From a checkpoint of a small transformer trained on Wikipedia: 16 layers, 2 heads of 32 (1 for keys and values).
Each number is 500 + 25 x the weight over its row's rms, rounded and kept within 0 to 999. Layers, rows and columns count from 0. Numbers have three digits each. The size before them is the row's rms in percent of the matrix's.

# layer 9 attention output (transposed), 64x96, rms 0.353, rows 16-31,48-63, columns 0-95
096:465513483492502487511523497508526551499500502508490481532513479470504515497475566501471530496415518478485495485502491522517476451514462536515520518521533481460503490507533478495479518500533526508501512472505507498504506460473493489453537504471485467499487572467527509537501507481483500538
098:525492500474471494446480459492499524470493495494512472470497527505499496530442477511462517487448488477505530481518549512493496432530527418510511487543515485465516472509481502488541475475463500475479514501495477535518469513479469512497516476520524524486482514515480508493504497488531511495
103:526495514452463455508451495540501507513492466490513470504480522490472487499475467462524504464465502492500519471520531529462502479517511514528484495487488487511454495501469497538500467484501536514517518502525474511492533511534509549518480485493441524500496428532560515523501476499490515487
101:501430544514496467553483464510501483484476481520472478531487539466483489513487555532465490486480491500493505498484525471531496498547478460463521529530511557523540521490502496514469476527527487523526559514500531503482507489479533486519465512498527521497502515515518499519499499513472496473
102:485521499553508493488554512548512455504539499491489530451531484517473504520538522529508511495530518528497494550512525480507482505532538482524562530514479497525495507489523509546509488464521512482550510508524513501474547528487474515488516524495507536465496443512489501499489497496474529479
094:498522494477503506505501490465530552514479510531522485500515516502511476509478496490508511503448528459511504471524498499552480508444482534463496516474509520436443493490496512527501540477493491462483543518504509423522523504488485483493515523527494460479509537497505515504522453529525493477
113:524485448475548485487458491490525504550501494521496470524489522456463458509482502485511524484535526515488479549471534541496474487499529495515467486515491512501498530493524485529494508499489502504485514496503527492487547517490493458529462497526495460480502497521474512445494584476491494525
095:549530470559507471511502507512427472494492505490457511529446495499515528469466488521501480456505496459491459486519432495502483552514499520535500519493530510493494509503502492450498471483507515489482485469503503521516471524499502528509508493526515488475454529521491515463480481491483537492
091:481485510510505501505555520484494442543515466453506535532495459495491491492505496488517519443469474559493512489514495476512485506492499476511534499496519513489507492520530536512496524533520480502511517501467512486517514458540556536502504535500484490499513522483446485521526523538462445478
088:496517525490514477517510544514482509507510515495478499457529478504533533450524513519551523497477474501518513506507445494502498460543495523520458469470525523478545482514472473554560527475474496486492500507514502483500485501529465517505493515468488547527477501494475478543478519478493523455
112:519503473474432529465525497497533551476504495516531475499498487483498492540498498493506524461504502468479489506492536489463468476538498511496550467535518523509514504503489503470526489537547496463531470517480500495468499526505500473493461492491539486493483491462468570524482532493465520505
101:526477478506489519487487477516512478509486519498541511498518533484546500495551558450536495495480537508483519470537509517513482491483471448496514481543495480457507485431519471543499548510542543476509504458477524485506492477493511491535494494514543499476512520500526523501477496487512496517
097:486495525488475549484426442493523451517474534499498521519521491523494498474519497481472518478493495519509513494499504491485520517565496480480477432512502513531515481518543524498496514541505504504515509500531488504535473511500505503488517479539493531516461481473508532565528515489527497464
100:516513492499527517522496506476536531503525490503470505489476521461483490528442486502499521502492502510575452459517481486471488503519463517473439485499520489509517507466529537504532541493509520511478441533505485523469489486486500476468493445511449485503506517463504477507494518460490509480
101:504502513527510506497500540514501487502539467526472522480490501507478521481544522523542497526483459494462518522488502493485459530545491481494457503522479453537467505500499455473526511518489510469537504504519464492485494486485545523506453474463522561503477492476534463491520545510530473494
109:494522487531456524521528481476493512527532523495528505486457489456472500482489481479444509494447470543522526490503531530514534516478558505509517461463535492499548505461520504522529503483533498500496494531502501518485487484496508505540494549479554498555517512471502512505497519482506504476
099:499487486537521521469499496456519515506502505489453501517479513501495493529498444495493523519490506480510504515510506518543501515516498516489510486481506481542499457476480536485492515514483464477514510557483469538545532522578524474474540473523490555545467527535516500503538519505484488490
109:500493491466530543516494497519505465505499515524459525532505469464505521494495503422505534527545471489504500512496436476503476553423469530507435487494475495502494496483469498467456493507523531493512516469483522497492518473517489491516510513492481467503494522485524494472515499521487504508
088:505541518537473526505495465499506484478491537498505467491459545542523500514500507494491495502495532517493507488512476516520497477512491447464509505516529523568527535487508464524539523477495531516493473510525513495543487502494503475525524536464576522473526554478498496502506547502481519504
086:510530477487490508452528509543509477470494496468542539509508449512518536483486546502484518472454488505532501490468515499541515482489511555514505541510497489528485484460497484522509500454498530508491426445490488467535469539502524515483498491483485491508501514491495502511499452500490521532
101:518540499480475485513496528455531531500471496519531486569488534463494517540481457445531527518435508474499521481493464527515491521485492518475465503491508491526540471503533468468520510494518517518464526515504478484521483502470496531525502513507528495475479534514492514482490524527544498515
090:550489496519489519502472472499510499453575498482540518486512511485457504482529519486493488475442509496451521495482520553473515459510506504528508512494496539488544501485517494464509484498532494483529490477477487534495501517493434483487538507486533500537478489469501478515513531498495494553
100:482520508501473476488526513471460512475491491471523490448527473503519561457489477527492470484428493480511521457559434482496475484496494505486494449488501474516518486496483517479513483494542476498508493510496488483504470482523508479505519541496498517498527506496511448486490438499520500476
101:495509540505446494497516495505519529489496513509562505498490493495504468519507504482523467496552489537489507502520489478503519469480507468502476526492490472470521459491536476551521494485485487492509497543478463494517485486480534536468500501471489546505531481429455490530540512517507451537
107:495513470522500543486469508548531480486476516547535526526526560516520539509498521498536516505584512484513500529483471498523513493480470497507462506515490510489471497519443474484527503480509501530474496519504493481500486505468484470492505478484552495492486524515529488440506504482517540531
100:520491491499525532519507479472528527470507508520501510549495521486483480543484530473444503512450517534482486543471488484502500525458487556474507519548494506485516479461473546469496516517475549510490492488472522491521500508534488463500499479478511478504501510463494522446489495462506551513
095:472540542503490477522450542439519476517508520498485463465510517515556508499538500524529458516512510526508478465489507500522519511433525483490472484483449512498505516522533506504534500487466478518501473487526506511529475517491499481522488482473463481493469467526475472497530518499519482462
097:489480496488541476546539533497504487522468550478494548497523501496487488560488479505456506548527503490464471503475458483491476494460512522514496474499503527502434500520503483508471472518500502537530523502514520490495490541496509511471491485500430518487511481532480489461492461477491478524
101:512528493516486472468529510502489557481552498497506457478450528494526477518490522466535499491489522486481500504527514506509452541483507558482500538557506477501508504495456495474524474492486541494505516555515526506523496545533510497520520517468502549468527493517532489469503492505481492525
100:470497495494490510527523504495488462495520504502539502481503482537523513483550512499529518484580498477449471559496473506517482489487491492529479509513527493576471486518501469480503455496539476522502494473501524468509512505503451510507472485480485510495469483559475506512500478487531478535
110:480509496514475527531468462466513493514481509486524485513476500463494519556482487486500523471471515518517452466484495454508524479496492559526535446483534515475505479524477525485507463524520494533449451490498509543477522514524499506471527507516460477476511457497498527509513485489475533508
096:544513505495507469500502498505481498475484471506482517513509475483496496513557534515494467493483541495509526454546483494470467501538463544506479481510503504480461523539537492524470536514459530476508493504526507498509465493488552520487522458554437515473502499535518512517492507541506501525
# layer 9 attention value, 32x96, rms 0.183, rows 17-31, columns 0-95
106:515529471496484561538479497488515511545492494483472546551490517502491476515492542506506515496472507528472474506516496519486527487458502501483492578466470490469505492526480528479508508527501515519481513455480483468525495499485497476478513455574515501477483501509468497493493523472484506552
093:464502514518454503521454485505521500472517484502498537472512553504529487486500511504538473498537504469473466522462520469542522484507475487465478551497501476531474486496492486500484463494504495509471488552507477507465518471498511492472517528503501527512449512457547531506515478463557515512
094:467513479473497526495494522495510506491473467460497524488532479492509511505475501487501506508475490453503494553473446521481500547516514480480528517494524504489448524518499493511565526472472484505472485509492500450471551547507505533538520544448511509543501509495543483513525506498508491536
100:495510503492509471536498501511512515508509514529475530514467480425503486479480527527480497472492498472514508498522493541520499493525540512477482545452483518518493492475505514513518508450445509515485482502473507478518470445482496479490532501528491490539502460505477519534531489501583514460
088:494504515490523482469480473488528545485470491544508500521485516512491484535487495499511518549475523468493487503502506493450523469524494500520481472505472469537509528427479474527510485491548482486509487547485511490493451539505467505461472514517513486511502544552545540508521486479476479508
109:528482571493488519482469513491487526517485509506470502468515506507502476467504509529498488498462489527558448475537504504523538509507478499478509484512579482457481478490512478486527472498520515494486464551503493501513498510498497496522531482494482492534540524459489515511492463478551452513
101:463482537500470461517514496542502496497489462528525495489515506500506500518465494502430499487502475502498505496497509501512515512547508511548506500523445463522491484498550512509483542505507436476504515471509475532478507473502499500493475527529536516538490441480523440510488506475485498448
101:480495479497526543522509482541481482523487511501479505523546476477544534528477495478450482547505508509501491508508481507516435537464516478481475557490504497469502472491498485488466464478518513535513480472504492519551556521484493470481480517526479517525503487499527492485468524530490533461
092:534535507494497512495469501491534507495505493474489503538459454502527508504496472492484520472511509494468533496478529500482477490448518514447518560413462471520520484530467517503504488503521510517518498500502500480517518499478475522500451533506472483501525522505475537546481527512554488498
104:465455491513519469539443500507408500521521527522476486484484539502493499478510520515483491469512537522530502508500472484522489462518513493497542486501477489481512477480497496492539508493454476527482542479471475527516533504532503499478481488531516498448510503489514491531462481446518493503
100:516508460493539533497568528489488448505473507504471479496489503500498526458485475488524492481488540522481533532559490540506510448483511509526478542477531481498479500547456509456539500517487506501487482515529494479525504515533498506484488452500502473485481504509521502509471539516507451506
106:491510509465465510516505561488476534547495533503468479541467504535520459489471469492490508505485498483442515496475531492512476468480473525485468526499499501490480489468474478525529536511483553505516498515503505520484576476515468475493519538491467517507508516530508520515506472535531496520
102:539499460498463529492475511464429481486491479498497511526495475492505486474482488456462495509537502515506529507522507498522506479518476497455511492524532499450498449496506535510469492511515482520491537501501494534503537548505503499513464512532538535532520547489514499464451498482483524454
108:534507487509476491521465533470499482486518492480547476476445482501508536454535487499440474482459495533504536490537482544490502508488537471496489493478456516495532524506524522508500500486472502500478490531536504522527474498524513533491523502456484493511509511565510537495503495514535541535
098:502435461469534461480490552496523533490443491499469450494512507509507515526515517494539540491482480500505464491519518520522527492498467510547538515514512462500507472502528493527485492516455520521516503435511514469459512506492514554489498492506488523472513490518490486529497505541519497519
# layer 9 MLP up, 384x96, rms 0.342, rows 0-48, columns 0-95
088:548533500518480438493475455500503480492482514484519496497491511471503492470500504512515512461480478484508515538538495540512472465504460469499509505544462463550473532498530515489509551514521497521482523501509421507494491511535477489500542487479517508503491497518538457505485504511507480546
102:474480567508496504522500509520496492536488555490497490511470497524496499510503455504507555528502458532493463462525491536505511437505495485495484527501490492494494472480500517512504499500510512555543518472509481548502515495531436484489534493505482453520508502493513423508491490521520507501
103:520480537514514491496530513476499474520524485465500448450504496496451475509499502517505517464477477493512505504521491569505467499529504476508488481492513510522498536495530532511518533492559496504511475511502483512474453503513475546523532516522496507530542483490505443461504466523532553480
100:562453503460513518490515504463541518515539477505475460500469486504496500511466496463492525541488494521487520462485505468496524489494502496485494503485525486470512438499527474502529498471488543541489485508510531528495516520495515458504521552509538486527524454556518500470524512494517474483
099:477448489517538455519501479501497484493516491498506535539538486501525499501531484485478482499486492530501506519479502477495505545488531490475454507481536526495476489513543497554456524502499535481492484481560478497492495543441472438517492503510485514497475460520486512511480517507546470529
106:499534483518515487507465486530467558481515494549483522529517490505476458469505469520505491513477464531506497516481471475523452505513524519492473473496486483478459452496477462506503491480491520476559480453531538489482499513524513510492494483517504510523482516473517414492526481492512499524
085:498486522527485524459502448507527467473512522520454518490463487533491496507502479544491515482505519468485433465526453457535508525514536506468486507502520513446531532475545478465517503484495495550508523498497496510496480478533471493503517507510502546501504536499499493457481500494473512533
102:496465506509470488486512516487529511539490501459508514485469524486489488472495504482530545520514508516488468500474505495487520476448534555483509470498511511514482524507482514540550557527449490514456492494480487510489526495497428482557469507511484504482476458501465527510505530484494533501
105:511529506535533524506478448510488500498498474544463477513495551498512511450546459545537545512480523503483565510489489501490503506488482462523506489534502539474475497496512507439519507494474475482507498458482463495524496525514510498515525490511462504464535492493493520530533460490478506486
095:548473520514512476483491503501504538502469515493484497462534450490519482478485463515509483515518481523463498519510505479507499522485476474536524451485492511486481446459543472516477490502442513500535553490498534494457432488504484472516500525498541508506494504517506462525485448496505499493
089:500499483490493512466428509479515542519491503516489506495475463511525472453488473450508507490519522466501488498509491535485511511486497505503441478535512524501531442516478483531529513501503473522509504510479468548511518490470495499530486489480529455474548561514491484523525523449503504490
100:506470532518533496490510484522499526524498563530493473479478496553507506477455514474480520474538518499497529453453510540533468504493498538511543529436485481498498520522484506505509492516452465512484483487508492490482501521528473559478459464501509481493487487489514522520500515532531522507
108:520488492439557477486497487546497489547483507530476508491496515496437521517496506502526563457530518507501500491494488458520506469491464485531510498494494482489521540489471502483482512446498498500522544499521480455498488476459459519533523482513517545502496482484512487480483489521543475509
098:511530471500494523476504489530497458482493493515518488485534509511517456465478512484453544496504520534484502513491498482493525472500518475511477501516526426530498515508525427443469522494476494515506485504527527469532522464516484510487500465482487505473457516461487547542493486508526518526
105:495446538477495501494473538478497518453455536520506491522553497455485480527479475498522460528499495564526532490510497512514479539527482494464518509517494467500504518480548528497471496490500499507469478507487502476543507463492473459477520517507496534506521458510479562493504487489514521518
112:471515535475459498519514517507514484515451488487471512501467506476567515449511488534513514554498497552519466489507484513498519515471506494475538480492444485518507516523479518534524516472507522513461521471517447478488465471508491504518469533463513508531463476497513503507479502535484530510
110:532507488498477480504494543489496468488483436522535489501500517528501489520517532542482492530486483511509478501516515447489490469518495448509467482482457434477499467525503510504492478533514506549516544446491482501463481525475498515477540490542489533499503496514501515506441489506504509471
107:502527496500511533496520533512520492497429503559469488500467528472541496475487466488528511500490528536512565472488504522515521490465497487486487507464483483508506452500481506453514490473539467483459536473466515512545469489503492459515503482509536486504542506501494531516486513523508484532
111:486505552493476510462479478504499472470490486519477487497481509514510474482475544467514587479518482536453457508470506514471513480493474525486473453461488485520488526527531486477542481503484530467520522540506485455495507532505510516509463499493483508510529496537516501526502517461484495473
107:513456481481516521496506487508480484493474477508522503524478556515467453506475501480468522532474523504519450494502467519526494485520482456531443537498498499516494488432515457512520468468510459526497548488511479493463490527504491538489514500560469507509526499530495516492471490480491484482
102:498501495528516459493450508489496503525494525475486508481520475472498494505534524453506543481499527500519502542500482522526495487454498551524495505512508494502452490522489475487506434519536481465485484535519507483451495521540524473500544482492515456472552472542480503473509530483483530505
096:507511470516506484519476538470514474488499507503481477491538456471489490510447527494504508532510505527515491510480402518490505464518535541478492507450530506495489465493550501527522498460485498505507517534430500512527528465511501506485489544488515498532510482487462519505487499501513485477
112:499510489534498517524535517511541477469432513478514492494483490501540452507523492508516448487444496486494532484520472512532507529466500474523502528488537522477497552533500525494526503496508505446476515549511466467543507518503488484505534494498505501472510493495499564457491501512484486483
098:517536474496516529527475511477510489515513519490481515487482499503496503508481487493540512480520564531517498521501500497535496509514546497481484516500463530481523478453536486542515534506471494491527499492506478508489477478509486430506528481505443500563473530546494488440472530531480507527
108:497458493489493498519481546476481461523493495476489503517507573518529488499503504514439520484497522508490456514524508510517508479518496493468492515477477496475463496533542529465541461467480469464547510475495487468478494520531510515502501508519538507448496465531469469521512508504479507449
114:521486490545473547471438516504515507474525487489509445514467490530510475529498462491461521469530502471488485505503492508528507439517512488505501480489515552527491511491486494498477497516547477528504507500542516505473489479534504477553452497511529456495512480539527479477526494503493453495
107:518472531517462506478551525504481524509468547527503540483544498492547501470499471449531457511477532508463503508488483473530507530510474508521508530543515473527454482490530511486499506470490529501531431524454493528509492489479483506504487533510533515508510517515481485517501513479520519524
087:487547509525493495547493520459490471502488516466506525509484443490498484507551473455452529536542549477495523460508483481527500511491519524485540480484500520508494458503499516511517498489500503508481513499505516477450497452528453510491503465483477509477489521464563476487522518519483511513
098:505558590490503509497475508478512525506522508500524522562468461487530461449466503517480481485517497505499485490498545506487486487478455492510515503489486536475516495471530491500503528513505470473473494478512460485447486512497449540496534477510522492491510497471527497510517528468477521508
101:506529522513465498499515509527462479548509453493462493568501498487535505512486498500552495505492492487534486512442510515519499444501502515489495471465486470504509526493525527476510490577496464503544503520490448504478510468473504495485535482472502487503525535515494453468501496519501502493
109:494530527525516481484473513475484519520460517513468517487509502494509498537477492543478560474481500486519488523458485532474488505507513510468462472503544524515518498506510472479500511494495530510505480505508492484560454495503493499499528437532469528476485481515532497574559505495501494544
084:472478495484524461495510535510512491553458477525472521525479515534512542485515502501500525544484513519496482442494507557441489466479497488491492510509501551482484481545508511470498523481511474521521524520467480502504539516514527476479520492481534498519550514531471499471529511483506533466
088:506499472502520490509502468438510479485500520502449493496490486499548503511473516517533490491535478489494491462488553491520497488514508497495513503487499497455512491523483502460544485553505498493477558526532500489485542489487513534516494507535553544510496483487553520475536486458463513551
094:521473497510553491496521471531507469535477515498492496493496489519517531514565499506473521508507501492538476492483503498462487477506509526486509578508520513484465470520527493527482496499486479504518497474472534471486495477505488464468489463491530527467451465530454546526529510531483514546
105:483463512485512481483495501486469517507509516537477507540487472535495491472533491519476490525422514542462497480495477488505515527520500490517496452517515501507451490522476484466500540533505490510531492482505499544520491455477511502516484450522519495516516511514563480534531507480506477437
093:549541512535498476485555518524489494476519514526481504517543499506540486475463479469538510517481502456454491479483485507465467505502476538503518500457508523459535478524497518494488477452479529507493486513471504489543483442537467515508473497499535498534499464509510522488490524499477528520
098:495496577526497548474561482434506550489503484565538509498511478492527490520495482491506495481447512497522490483478484524511492479500474481522499516477490496525527480502527523547462515515495491530516504484501497496477513508501498520475495516518474512480461472464475474467495480509538457494
086:484488471489486512513518500542495495449546467562505544487498479491509509513512512521514525459477509488516537534511513487506524496491431433512480497534511507517533527492512480495500460512510481519489474541516466488463506520461507469518536511538494503476518516512528474530535534536488499496
101:495487498450496500490490469529509516517518495557477474517482468491559501514510501456531487507484519484490507507515507535493499477483501499512486532493464552524519563448492508527469515519505534495490520501519487492509483498550455545546546499514509507456543517492480483503507550532513507511
094:517524508504499479517512512508531533462519476479482514489424537480510465509446487504484494548531535496493505517474527500510488537482494473519496471483501478471526500488550507526494510518535524499486518534512471532451475450488498509499517463542487499474456510525534445517525507512481505500
090:498483506499492480526499498471514521520500521493487472444473503512518493471500471476469505503499496511525503481466511542561483462512446524468523514509473531482514489532509444482476478558507524471501483496553459495525550523536520488482511514462522501534492531473505499505515491510453488530
105:543490501489529520463496465523555526514528479470499519540500512497502473496517494539510525461476508508518454465505515493535465471485518505521500503515518472579498496485489448471491523495471483492496497508516460486463507549496439490482485510527503538491522521531495466459519496487504520503
094:500503461509496525503493511471499505460541515573496494484489498523511530476510505509530548503449509522523509463504496503504484479495468494494486501487526491483543505503506495576526513515501487525528503535509506486526466502480501522545475535472507513541535462549489497531465500448544495511
093:494494520523525493487464496525499520502480491538491509512505451535532495542539506522483487464507534532508471538533507533448542480491516522493490498475483481475506535478498486491477512554482506510469478509484479478514514515484510465478557511432517486486466467483493559525483494491479465503
085:494510531508447502498483497535494528528530521522467449487505528491492504455470498520501504484537531529486488507527518468514502488473494474504492485507484530450492475523517536451477504506514497470466497494505466526504492492481475512515501494489542482547530506515595516483527473514480499549
097:519503542506505574516496561518571492497515484540555492471534486527538533502496499472530503495461489525525473501498474506489513510483455473512491495469506452494476511493542527520512512493483530458477492492526524500484531499501499498474504463518486500502493478489515479552499455505498482483
108:503497482482507489476456489520503473475515495486502472511556525518500562493495494497495526500499501517509496483444502534474509485525503463502522538516495469523475506509499488516547526553444516538514500496512472512541436495451494468477483480510498543498491516469550507483521484514461517467
094:539507469505468480537505501492535497531489540537508512481479514508498511453483501558523466522451523497535509469502524511522476495531475520489509496481521483530484480442519483508548444490500491508499463498490501524526472496535483477498495465487538432499535534511524492527510510512476511520
107:504495462522450536484478536481499454476502484553483524477537484468520505538521507490496503510454548549503512506539498508529489528508406482484486518508545512525510503465500488520502483482525480529507490486477464525519464503505505492495549510476511473501522484513514519503497531504528483505
# layer 9 MLP down (transposed), 384x96, rms 0.347, rows 0-48, columns 0-95
099:495526493467506537486510423524484537501525507535490519505506513476471528513516506477488474487500497518509469496506518504496457470511487493523496536526534504460471500532544470517442528480482503477452487506537545512518516503526477483507505474512490509481494470475482524541484476435518463479
097:480523529533480479514495519482445490480498479513537486517466449466511479458500502514500507443474490539534457529522480443493532530486510531544501512538507482478484510489475501489501496482448500481464494508503460490504499503511519482533499519478540528526486523520523467543503492483456494486
093:509501506497477543500465492503505507497472515498484506519512479498495501500480511508524475496535519511504505475493498472527505467426521493477502461492490507520486506524477476487512476541449487514462524486466509509562551507485544506482464514440497491482470560488471547511517491476454462480
098:491504480496491506537511491506473500517455465514422518535519513489501467511548517479530525542522511531481449511490535496557519504499480495463502498490519558477460482495453510517530512496456480528522511445497491492499497490484536488520502490520522504502473511530471520545515506489474498483
104:455494469514523486505474459497489500465509511509527479532479516492473512503521557471467483504554483552470453524500492464526496508494523466499488511483516474487534524499463490489542506491464486471441537505497459530481510514492469475546506492503524490535484499492530495523477498536497457513
084:532490508487504510515463505458527492500486507492504467536510490469530513489510519496473529488550540487507451455482478523493533497467497464485550517434514488527512530510503533550538536534532501479453489492490511471489534498485488540477474504452511530495503497475470500480492531516482500494
098:501502498508499490480499496472559520507512509479485532510464505507570539502500486501501540507443488532480516500555509450528528507501525491516498516474500514519484468507458471492495512452518529482478449479522535461507496506522475547500478488473463483505475472495452498511480498521495459481
126:497479527517489453517461497515501521523467495544501476539530519505482525481545517502503504485538509496477508515526497512513469523489572537477575536513475476523518502469526477466514514478518450519521538512479499520559518534462514524488478507520538499499491479504512499487506523487494480502
106:479525549489547506550543512532471513524521440527480475482472536480508534519491514541514448523494488510516520432492536535514515500467532529546495479519526482501463467503502510485535510461529518503522502500534484487519476505501516480526509489479523494513508483465465507505495496476498499507
095:507501478437486503511499509480477458497479528523489506504508503500473470477492549491486526497526487450555533541494510496485499529486522517501492528498519475518499522491510565454511502489504502457519500530488456483507534504523467509491437498545493501520460486483566508470517526518477503510
083:519533507489514512551470506498474476513487491481510461484509514456516481514487472503505501512494479562475473463534498454495478499519526492500535512476476446446494547485521466482493470515513473525498522525538538487469494519529512479512500510548503523472465493477500478497512489545549479471
108:501507525537479522490463522466556488516526481517518468450473543525454516491475482502484483513505521489531460507498486491491522533493517545485503506500512487510491498476494526497547506517449452497488516482549526441483489483539505539523466456537506509518491505520463480502485498471475481504
107:494449492475453550516485498508532514496486519496503510489503520499518515470503503521457468545547437468548486468526506516522509498468480445529512517488536492506473500483546484491486507514470499511503481502505468520461507480519479484514517526499499530468534543479533490521500535445492497516
085:451468449484469488492482538478501499526522482477462501467455540486484521486485482479507511491482492479481490468479474530499523520484502511518501488479471528502496480461523514516487506490522542482468515483541443504475522492489502484536512510417495539481503487482492492439497535468502529504
094:511499465523479485488510483538512502530504458515507486495496500479473498482540477476511517455521503473511538517533512482465508472547501502511509509496503539541496464521470506522512512560479533491517519460556452482493515450506522514473499519464524464529543532504478482449480509517497476510
111:492534477529511498497548528500456492511461510536521498480492533444492500444490548477492511541519512464474493490489480498492508508520478551507507499455428532513505485555514470524502505472501496536488483494537485522483471456542502506465487473510509506458494498470505481484490501506517486506
086:454496503471537509498518464495455507483493545506487510528504465494530495489493517502538515474515515469501519500481478579520514519476497535522524484528514564506543550495494492471520466484497488445514500527505512480526547476512527475517493502442501477467523488496505501483519470477510521495
107:433500491515514516477472520496492503497520548473519515500480486514524501492543536479491500493496479495501444492487512485518472500505509551453487501538526549464516486484504451495498462499482513507512495464529465508485493520481458530460535523501485447490513533524499453474523456473472503497
104:542512463492498522537550519491495484490527520498500524454515506463485510494571480482513426540517512460531485499555531532494516493480495481484512508514488504497512481520535519528529519480502528524497518489532505486535513486474497486503462461478541496504478479457492520480482473488495530533
096:497495520543497501505487530426519483479467512559491490490519481486461553484470492560523472503512479472487524499511526517495475478452468525497526496543482514488451529540518510487498524531500503502473465514494471520538525474462474490526489487485542509505507508510542484498497503473505504519
088:504471520483493486522540520502510513469504485566473496484520514509511512509549495530507461529551500523470481484487508495481502491526467433495500509527496524511533484512512472531474531503496485517523495472524476501545529546538478489505473498495508502472498468475474468541497521562553503496
106:478503545492474481505508508471489528474479481530458451490506547535519512462508461473505549539458488529477494512521517479498497446448514493543531528508482527470513549524503522483498518470486478496499499488475455502481511490498457522478495517532507465508492502462495479506475485519473525524
108:457505523503510486509503455499484512503515445507538501529509492487480523487484447485531478517523532521524564484476452455504477491491534490538509492531495505467510527493519456492514498490456477461529470492517474499548488519487505477454482507509507466494482453539484483480514519496488467526
100:455549477528525542467528472521503510467513446465550495454451509521520509481496497470488471539467484486459516480486495477507502515446477482531508484494478481517517542485482538507516498491504529503491475479459527491499510494510515484516503496493479461465510468490462524502464487490515469468
098:493482546514505496510466512508497510486482492495525482506507440480482495555538545537516484528486473485487537513495505514463496506511521546553498487505518501520535485451503470472479530496482569522482524520508478511472476529458520487490493488451526555498502516518539484482481491498504510533
113:486478514502525466528513482461475529500508532494496484477517534470461493530472495495512502478491563516517446498499513500524503507501552514486482509446487507515479527524526492497458500502449499546508466502537539510554531492496527489493502456464509465490500475502471544478515533506539495487
094:468505473474521513533484454486501484534519452506485467509520522493467499531493468524488550518492478478514495507480509501489473512506521509441486481446471450498508493544473516519502467479497469496521496439485486492509521513484521530482495505463467486560498525502529543491507524482509450494
093:449504473553514503497462515515494501514502493534509485487507524499522500500499522519495441484510512505488529479497501505456510504503530461531465451458507503545542551513463487520471522500497548517477542459509494498489523526469495521510504442532515553465463478494495502518506505520519494520
090:462465461532445483538474505484492507479489541492480516480478451494492465539503533537496508538447525497521507494515489490474473507477558516526509514512509519511492554458504502475459524521535505482518487470510523474565510458505514485522487507479510462472514494487503504513487500528505492490
091:509491511525495529448496514504540537494506545505502506475496535530505502490519498507447465512500513524504491503503437525501511483503483438508521504485496521468449518541480497512538505479503514490514485459526521460532482487476500501469511520503460484495521539529484505517538503452547455460
091:541492480477501537532510484505505511504523519488557505533519477460476507491488505510506460498497496520523510504518516506485473493464497483473544461548523477460549511463481536526530496523518490516514493468506549490431515494530484478536481517461514494517473500482488504467463475485462494458
091:503495520467520527485507518476488489540488479524505506478490537485479476477510494448498494481543538478547457519519508483457532478509511489492484473487493544497503497570454476533520457512471477508527505459489484495499525482499529484473504500482520477473544482536468470495531535513478529469
103:502500490499481521498531518506491475560517531497515514486501533545449516454509531523471516485499484490499488479497459469479473507515497543541484504503528496537529502505510466494477424486534446480492519478550513478542522507453498494514521520485529530502511520490516526542499478495528492515
100:528544502497495538453531521477466496537465522486496479501485478498511485497493501506566492505469464509484520491525484502513519452508497526511453475497494482528509457471480515456476487470507502489523481468540476480518460513521551518513518518472481524507544481484536519549484520470524468491
094:540504472505524528487516452490505503493491523455483485503520563477506470522484492497504466509482481479544459527487495529538552497466528479539528483484508483516496488470493481492544491511501531481498530488485530499541513472526440506461521515486520503476453492495469512526457455494516510506
104:491503538506555517512489468508517489483520501463542487482508537539463467520455534491491496500525500517488490507517473524511535506517500473513517457530491479461534509465490552483500488486516489529526492532509540487475494453513502443506500481513497543487493467535533500458459508487465534512
091:464528412450443497478488477516477468506491467550526468492514474533498514524504514497479457523471506506503473482491510474489461528514510505495499479453475501486509504509531480477539498468503531459506490488535483500503476494481474455478548462512521500467514476496516499485511500469487508501
106:509503564478522467480515467469478515532543527506478488499485504517477480502532505514468486535504596509503485519508525535535481493525502500506510528502516525513498446502481530514508502470481537492498487523510542526486489483501465543523534506500539513548493508472495518483488495496531482545
107:469535477485521501519519510499467477495496487530496504480469500463521520486487535517477502501491487545484514491536490496524470502542490473512498485503532497500491497509504475448500463560466512519526520518485474511526515570468545490480485496498471512494547543521498530459458470493475551531
098:478528507475502478502490481515498491496490475536520462495537422526494485521517538519513499523546508522525474525512513506448547481492508520505501517518540484520553509474527500459503483539492483495465510434458513490496512502499473480543519532477525469515470472505521483485489538497520483492
099:538510506493506492461492536506501562491500461481493503477513515562496527450512496488472501517555488501524460473483492543493507499485478454512492509482537515526445483491499479540535503487485503526530487505524469490480478469493478528486492518468472477533538511476499494512488499561528488537
101:433507514519472460498528505485479478526543428533459521490521492508493484508494537434503470516554485483515488509517479542443495497518505497530517491460508524492504453511519535483455523489513514479482529507501478486477488504506509514495491495506520517503491465456540471497487475514498495509
107:449533520520478518517479483503531496499507451483500512533516512462537525546517516509484491491426518531470479497479524468499512549585517492479473476459510481499503484495500512500466522517488470467480509474513496519502516494495437500517482508453479528497497509479518496506458501502515497500
096:476471505562521512523495503521500483546498449526522497475468514495484482559531453502494488528471511525509482519481503512513506499473538510481504485503483510473554470483468533519470506461525498530493503497505529481487462446513559510516530516456514494515480476515512518529500518487532458490
093:486496488490542542527506500479537502513458469499528502465497484513511518508523508549525492489461512485486532457475491499505514557519490488514503517533508515509510502506489525516493480466469533506547483501487475451451486470472506457503510527491435553493474493469487472499464500549469500492
097:483501513526540489480498498499496481496500494484545460484486488476481494482520517502523462502501519507473475479561479475533529511519475538505501528536493483540588487486443532512502482500494461528486488499550504482518503475446543516519515537485536536511522477522496474503495505514511491478
101:510514462575507476503489491471449517495489502490490491493491471460458496481451515511528480485537494496493510501480484561550483509504500546493458503515472473481486489481506480504517450527504481492484506514495507485487473477542501505513491496467529519500495487410502481466481529488524492476
099:463521508496449498460529495540479483485501480489483548504475507505480546526468512508486468487485415523483502450480499498472525515511481461494458513512515508485502486502485502504521503567539527473454512511446496479525494477483505508506525509519489496481486487524495505536514510490536512456
097:482493574470496479553515483490506510506497504513492507532496474527518499481522529477494511531498453406540519496477500464465475500524522537533515497499498482504508490511493497479522511535463552529485491506503517451500490521499466497519475445499485521532485503524513460506479507502516525511